python train.py --d_model=320 --d_mlp=1600 --norm_place="pre" --rope_base=10000.0 --tie_embeddings=false --parallel_block=false --extras=["local attention windows", "paired heads", "shifted keys", "value embeddings", "a smear gate", "an embedding shortcut", "skips across layers", "capped logits"] --decay_fraction=1.0 --doc_mask=true --train_tokens=374500000 --dataset="wikipedia_en"
Each number is 128 + 24 x the weight over its row's rms, rounded and kept within 0 to 255. Layers, rows and columns count from 0. The size above them is the row's rms in percent of the matrix's.

# layer 12 attention value, 320x320, rms 0.168, rows 214-319, columns 64-95
size [ 92  93  89  88 100  94  90  95  93  83 104 102  97  92  99 109 100 106 103  94 101 109 102 103 103  96 101 101 103  99 101 109 112 104 103 109  94 109 102  99 103 108  99  95  96  97 103  95  93  89  97  95  95  88  99  98  95  95  88  95  95 100  91  94  91  92  96  96  97  98  90  95  97  95 116  98  97 106 114 101 102 105 102 106 107 113 104 107 105 109 102 106 105 100 105 111 106 100 101 112 109 121 122 107 106 107]
[[118 137 100 103 129 120 193 163 150 136 135 186  83 119 126 175 109 185 155 144 132 156 120 112  90 116 102 141 154 166 133 142]
 [160  94 113 126 168 138 121 129 112 148 121 146 145 125 108 129 147 115  96 100 123 140 132 115 128 140 104 143 182 117 117  80]
 [ 91 157 110 136 135 159 132 130  88 163  91 137 165 145 144 114 143 102  79 153 128 110 132 141 111 107 126 121 160 122 136 113]
 [126 105 119 117 112 150  84 140 145 134 103 120 100 120 101 133 133 188 137 120 139 124 128 136 151 176 110 156 159 116 113 163]
 [144 138 155 129 119 140 169 135 155 127 123 133 132  80 135 125 111 125 127 126 100 139  88 100 109 132 140 120 144 190 185 129]
 [130 151 127 128 106 123 123 112 146 143 118  93 112  84 145 164 125  61 109 112 132 164 158 124 119 150 104 139 164 126 111 136]
 [178 151 126 126 190 135 125 184 107 123 150 139 116 134 163 120  93 127 154 147 144 123 131 114 135 110 122 128 100 115 152 112]
 [101 132  97 131 116 148 176 105 121 102 137  84 141 125 179 124 149 109 135 136 127 107 159 102  90 132 154  80  89 133 143 130]
 [144 127 154 112 122 129  82 192 122 147 106 116 159 141 104 114 123 115 119 124 122 114 162 139 143 117  94 150 143 175 110  85]
 [143 149 123  86 149 104 127 117 146 164 142 121 127 131 112 111 121 105 149 171 107 138 122 155 108 129 132 111  97 139 169 112]
 [126 127 140 143 149 165 128 129 116 140  98 133 121 108 146 178 154  93 117 141 149 168 113 117 154 135 130 124 155 138 142 126]
 [192 142 151 109 107 133 149  85 144 144 103 171 185 123 149 133 112 150 114 130 154 104 131 102 120 120 138 130 109 154  84 117]
 [149 101 163 148 124 147 110 124 158 125 156 161 181 130 127 146  81 100 108 146 142 155 108 135 119 105 112 143 126 154 177  98]
 [ 74 132 108 102 159 105 144 140 197 123 139 108 109 105 167 130 111 134 109 129 117  98 147 109 126 120  99 147  63  96 123  82]
 [149 118 126 169 167 123 134 134 132 116 167 143  95 156 117 165 141 126 163 128 125 142 116 168  80 128 151 120 136 137 147 136]
 [118 108 138 169 119 121 131 111 120  92 125 155 121 139 150 107 120 109 129 133 135 105 161 116 189 160 138 139 161  95 135 106]
 [111 131 139 116 124 128 123  99 150 135 111 162 150 133 113 126 154 146  51 171 138 107 114  84 151 127 170 121 115  89 157 121]
 [ 99 124 124  97 122 129 154 120 112 116 120  74 145 159 106 162 114 119  97 107 165  78 162 132  74 155  91 161 114  98 160 107]
 [107 133 124 107  90 147 111 133  98 104  99 153 151 127 103 156 143 123 116 133 147 130 103 110 160 111 105  92  95 127 144 170]
 [ 92 160 130 146 129 144 138 147  97 104 135 109 102 115 130 107 109 116 136  96 109  84 174 128 134 126 140  93 122 124 117 122]
 [124 125 121 183  78 111  84 138 131 154 117 125  91  95 127 106 146 112 113 158 140 148 149 124 118 125 110 183 129 110 144 135]
 [138 110  72  66 157 146 121 119 122  98 163 166 121 130  96 155 125  74 162 151 174 155 155 157 138 150 189 135 168 107 126 140]
 [150 122 132 100  96 137 134 136 132 140 124 100 168 126 132 142 130 157 151 125 118 111 125 111 120 102 138 124 124 150 143 105]
 [114 176 142  93 181 116 129 146 171 120 144  98 141 104 158 132 153 114 120 156 173 137  91 129  98 137  97 120  56 141 102 187]
 [114 136 137 103  73 147 130 187 121 141 168 162 142 186 151 169 130 119  87 130 104 151  92 137 130  99 121 150 122 118 118 116]
 [149 140 102 171 138 149 114 129 145  61 125 189 130 112 152 112  95 136 148 145 140  97  77 133 168 182 126 122 137 155 117 147]
 [137 106 154 137 145 117 150 132 117 156  81 162 115  83 105 108 149 130 165 141 139 123 155 126 126 119  94 121 105 115 138 131]
 [134 139 111 100 137  95 146 107 126 136 161 117 129 152 148 135 125 103 143 117  80 128 162 108 100 140 134 140 105 157 125 155]
 [ 80 113 117 135 128 132 151 151  91 117  66 128 171 126 148 179 180 125 146 154  94 130 129 133 120 113 128 120  64 156 137  93]
 [101 121 109 105 120 131 152 117 139 117 133 100 125 116 138 156  97 129 146 116 115 162 141 143 141  90 108 118 150 143 126 132]
 [130 134 116 121 142  75 109 145  87 119 119 115 159 121 111 168 116 125  77 185 129 107 124 198 146 141 137 109 164 115 105 132]
 [119 142 102 116 157 145 113 135 129 152 107 137 139 122 148 110 197 102 133 102 181  91 138 135 157 125 149 156 125 130 135 128]
 [143  96 119 127 103  97 102 121 136 176 122 123 149  75 160 140 168 166 136 132 133 152 133 126 124 123 152 137 116 138 135 107]
 [102 136 111 141 173 145 142 128 127 142 155 107 107 122 153 139 171 119 127 102 134 104 122  95  89 146 152  94 133 166 154 135]
 [127 138 120 124  98 123 102 120 164 103 106 109 124 171 108 124  63 129 103 113 144 122 143 161 133 146  99 111 110 143 143  81]
 [ 99 137 116 134 153 144 140 147 219 135 160 148 131 127 122 148 130 150 128 142 161  96 164 115 168 129 128 132 101 110 134 135]
 [106 105 114 139  90 101 158 130 118  73 102 144 166 184 128 127  81 168  95 108 140 154 133 153 159 155  80 176 128 121 146  92]
 [125 119 140 117  87 138 145 118 120 134 124 115 159 145 126 116 105  73  88 130 109 126 125 112 137 145 104 131 109 118 150  90]
 [114  83 108 164 146 139 100 134 107 127 140 120 155 151 145 137 138  94 161 146 121  98 126 119 157 134 130  89  84 140  77 148]
 [123 155 133 153 109 141 123 125 184 132 138 123 183 152 105 147 133 112 124 145 104 100 172 178 108 152 151 108 147 141 110 133]
 [152 126 100  97  85 138 128 103  90 104 121 153 132 113 119 115  92 152 123 112  82 129 149 140 155 122 166 134  86 171 133 120]
 [110 129 106 115 114 138 154 130 119 124 136  79 139 100 158  94 177 140 143 129 157  72 111 125 142  61 159  95 138 168 120 123]
 [133 176 104  89 110 149 133  66 142 169 141 120 129 111 108 137 124 173  98 151 147 110 135 140 127 124 137 179 121 149 106 135]
 [129 148 134 113 105 106  89 146 101 110 122 106  97 100  93 125 105 107 139 124 135 111 147 142 113 120  87  89 158 117 128 175]
 [119 117 138 119 122 161 166 119 114 141 148 147 139 130 129 109 102 131 111 111 150 116 118 141 129 156 134 110 139 146 164 132]
 [141 126 137 187 123 130 154 105 135 167 136 162 105 125 103 116  81 103 126 145 162  86 127 153 152 132 132 127 169 154 125 161]
 [128  93 135 117 150  84 140 114 118 126 136 120 109  97 152 148 131 144 114 157 117 154  90 152 118 154 125 114 127 122 161 166]
 [140 136 156 137 121 119 138 174  93 141 179 107 150 145 123 106 114 174 140  96 131 101 155 145 119 158 128 126 135 145 118  98]
 [136 134 135 129 102 107 146  88 148  87  99 138 123 142 118 151 165 118 145 134  85 106  91 148 144 148 145 109 136 150  89 156]
 [109 139 169 143 152 106 151 140 118 140 125 154 121 144 125 112 181 115 145 145  81 134  98 140 145 118 111 137 221 118 133 150]
 [110 166 122 144 104 158 104 187 118 111 149 134 111 149 100 179 167 112 137 163  80 134 151 132 107 127 174 124 156 102  83  95]
 [141 109 161 123 129  82 117 129 147 156 103 113 108  77 126 142 120 129 124 170 130 129 119 139 147 123 103 133 135 177 108 106]
 [ 96 117 119 150 127 173 118 126 124 121 118 139 159 160 153 170  78 119 150 108 136 123 121 120  72 111  80  92 111  78 127 140]
 [119  79 184 149 107 124 130 122 178  94 116 156 123  62 139 133 143  76 143 149 123  90 121  98 139 127 124 105 134 140 177 119]
 [179 140 156 130 148 128  93 116 145  86 140 141 154 128 131 119 146 164 135 152 151  74 107 120 137 100 134 114 168 142 108 127]
 [122 153 168 154 111 155 115 131 139 140 156 139 130 143 150  99 128 135 128 102 105 191 123 113 137 148 163 141 170 123 134 104]
 [133  84  92 106 108 185  91  88 124 120 131 133  81 140 131 132 137 124 159 165 127 166 128 102 115 193  97 120  93 108  95 118]
 [135 115  93 153 130  57  93  83 149 154 114 102 138 152 141 169  96 149 102 124 118 152 135 120  94 131 104 150 103 144 119 153]
 [148 132 127 123 141 150 141 125 122 154 158 115 131 106 138 135 159 150  77 141 123 106  99 120  83 163 110 136 141 125 152 109]
 [125 160 132 153 122 135 119 126 121 169 141 148 122  90 151 105 140 117 135 119 120 120 150 118 143 138 135 142 108  85  86 112]
 [168 152 148 150 117 167 160 117 143 107 154 137 154  87 127 130 135 170 157 104 137  90 159 179 139 169 103 153 134 136 128 116]
 [114 106 107 144  84  95 112  86 156 124 108 139 141 138 139 140 160 154 134 119 155 134 116 106  99 131 129 114  88 120 165  98]
 [131 117 136 167 115 162  94 105 119 112 115 165 150 136  94 131  93 141 120 144 146 143 165 103 130 144 148 100 165 155 105 149]
 [143 137 158 132 171 114 131 100 103 106 149 103 134 146 104 165  85 133 129 129 140 124 142 128 121 121 156 103 152 123 139 153]
 [165 165 156 155 166 185 127 111 171 110 110 123 130 132 119  86  92 120  91 151 121 133 106 139 107 120 150 129  83 110 102  91]
 [ 94 131 103 139 139 138  82 145 122 134 163 154 124 122 105 117 131 157 120 144 155 112 159 126 140 132 118 138 142 126  95 144]
 [111 154 183 168 142 122 126 118 155 152 111 134 136 137  76 105 116 128  81 128 177 106 138  91 123 116 136 117  82 131  66 168]
 [125 119 144 114 154 134 128 126 129 135 118 113 144 122 152 115 145 130 164 111 140 103 118 116 151 147 119 109 150 112  74 130]
 [118 126 110 108 110 122 125 131 140 154 152 137  93 120 105 132 112 163 137 126 157 110 141 111 158  92 113 125 128 138 154 167]
 [145 158 124 115 157 153 142 136 112 153 178  75 164 148 147 114 159 144 129 133 127 129 130 107 107 107 150 150 106 119 127 144]
 [137 164 124 143 106 174 152 149 122 142 100 130 126 118 132 122 148 119 107 107 113 144  99 143 113 142  76 116 168 112 165 160]
 [141  80  97 154 143  85 150 152 110 106 112 153 148 125 150 140 129 124  86 142 144 130 143 133 106 125 113 104 106  90 122 171]
 [166 138 124 126  36  94  95  92 134 154 133 161 140 125 146 130 141 133 130 112 100 145 152 169 111 146 127 139 158 151 184 122]
 [111 124 135 131 113 115 128 137 131 105 156  72 108 134 120  95 128 107 112  84 127 125 123 128  79 150 122 141 101  96 121 108]
 [125  74 120  73 120 123 145  88 132 116 133 152  82 129  80 141 127 143  90 163 150  86 141 123 103  87 134 125 133 118  99 145]
 [141 130 125 108  78 121 146 132  93  77 110 167 156  94 117 119 158  90 119  99 161 134 103 126 163 120 134 100 175 150  97 147]
 [126 134 185 126 130  97 134 140  94 154 180 126 168 107 103 168 145  87 137 112 146 118 168 142 111  83 130 130 139 108 109 127]
 [116 124 100  87 122 135 139 124 137  92 139 127 124 105  92  85 153 186 150 164 143 142 102 129 126 134 147 117 140 108 172 112]
 [117 158 121 155 119 113 121 154 144 125 143 138 124 168  76 102 141 101  89 111 116 120 151 143 112 153 146 150 155 148 127 115]
 [107 116 142 103 124 159 121 163 108 101  89 105 134  98 168 150 198 112 166 125 153 117 132 130 131 131 133 166 138 135 105 110]
 [114 124 124 123 161 112 123 157 109 137 141 117 123 120 121 117 121 112 112 122 139 133 121 125  94 144 158 115 138  99 169 104]
 [134  95 141  59 113  88 138  88 118 170 129 127 116 131 141 133 146 119 119 162 115 139 134 126 143 138 168 131 142 135 105 113]
 [ 92 115 124 121 132 122 165 136 117 107 106 157 147  98 104 135 100 161 126 127 126 106 133 103  78 152 115 135 161 126 140 171]
 [124 112 100 107 133 156 108  77  80 133 122 108 142 145 126 124  97 111 127 144 114 159 117 122 117 102 132 119 142 130 122 176]
 [137  93  93 154  95 130 116 130 117 100  93 112 111  91 136 141 128 129 116 113 154 143 180 153 164 131  82 131 167 142 106 121]
 [188 150 102 103 132 127 107 129 112 153 130 114 130 154 135 113 108 135 141 105 146 157 121 137 169 117 117 144 133 137 114 129]
 [118 162 121 100 136 177 143 147 126 160 117 153 165 160 157  74 125 116 110 110 138  99 115 138 141 110 125 122 135 150 132 107]
 [117 130  88 141 124 150  92 154 114 128  98 110  91  96 151 127 125 142 115 132 171 110 123 119 116 123 142 126 101 119 103 123]
 [106 136 100 138 134 148 122 140 111 149 126 136  92 127 145 123 114 134 151 127  96 150 157 156  99 124 116 102 115 137  88 128]
 [136 154 146 107 156 128  65 173 124 126 118 116 100 119 131 152 135 138 129 134 150 131 136 164 164 116 105 128 104 108 112 113]
 [124 124 111 114 145  98 130 123 113 132 118 115 138 166 133  96 177 103 124 142 163 114 102 137 111 128 148 114  99 139 110 118]
 [139 166 137 152 158 140 126 183 117 123 153 144  98 121 160 138 135 108 137 114 112 134  95 133 118 121 174 144 118 126 130 110]
 [157 145 103 111  97 169 130 135 113  82 101 152 162 142 190 106 135 111 138 127 141  97 148 144 128 147 169 125 122 150 126 105]
 [113 157  90 109 141 100 168 158 142 132  91 111 138 110  82 129  72 140 129 147 115 106  97 167 127 163 122 147 150  97 138 121]
 [116 128 130 169  99 138 116 155 119 135 128 146 125 146 123 130 115 127 131  84 113 136  84 147 156 163 127 135 129 173 153 162]
 [123 109  80 136 147 127 122 102  97 128 137  99  57 166 157  93 152 105 128 136 102 112 149 137 115 132 138 134 131 130  88 168]
 [126  93 143 137 125 154  80 140 113 118 159 123 141 153 100 126 117  88 142 124 141 188 107  94 163 127 121 104 111 128 131 128]
 [130 137 110 163 152 116 157 158 157 114 159 162 122 114 109 150 123 149 127 132 141  89  90 126  98 171  99 153 115 134 103 155]
 [137 143 159 108 121 118 124 140  98 130 115 103 120 116 102 137 164 142 133  87 137 114 114 102 125 129 129 102 118 152  80 158]
 [ 83 139 110 143 145 130 172 116 166  59 111 142 130 149 143 100  98 118 109  70 112 127 118 169 135 141 136 140 106  73 132 144]
 [138 150 169 167 142 120 132 108 118 129 123 131  91  66 151 159  97 151 132 106  77 139 117 158 113 141 116 138  57  98 132 135]
 [ 95 148 140 153 101 137 114 134 145 119 161 141 124  96 100 155 152  93 167 113  87 108 128  97 141 133 158 136 114 148 154 133]
 [107 140 112 100 150 124 172 120 117  91  95  99 130 144 145 122 125 108 116 103 165 139  97 151  93 127  91 135 156 142 125 132]
 [103  90 112 102 149  95 157 116 124 117 143 140 113  95 112 138 160 139 168 160 167 174 112 128 103 108 140 138 118 134  82 142]
 [127 107 102 153 150  95 141 125 146 115  87 121  78 145 123 118 143 131 148  95 178 144 133 110 141 149 121  65  94 133 143 142]
 [135 114 135 110 148 141  98  92 149 140 141 110 106 102 144 144 167 133 147 109 135  78 120 136 161 158 142 135 131 101 161 168]]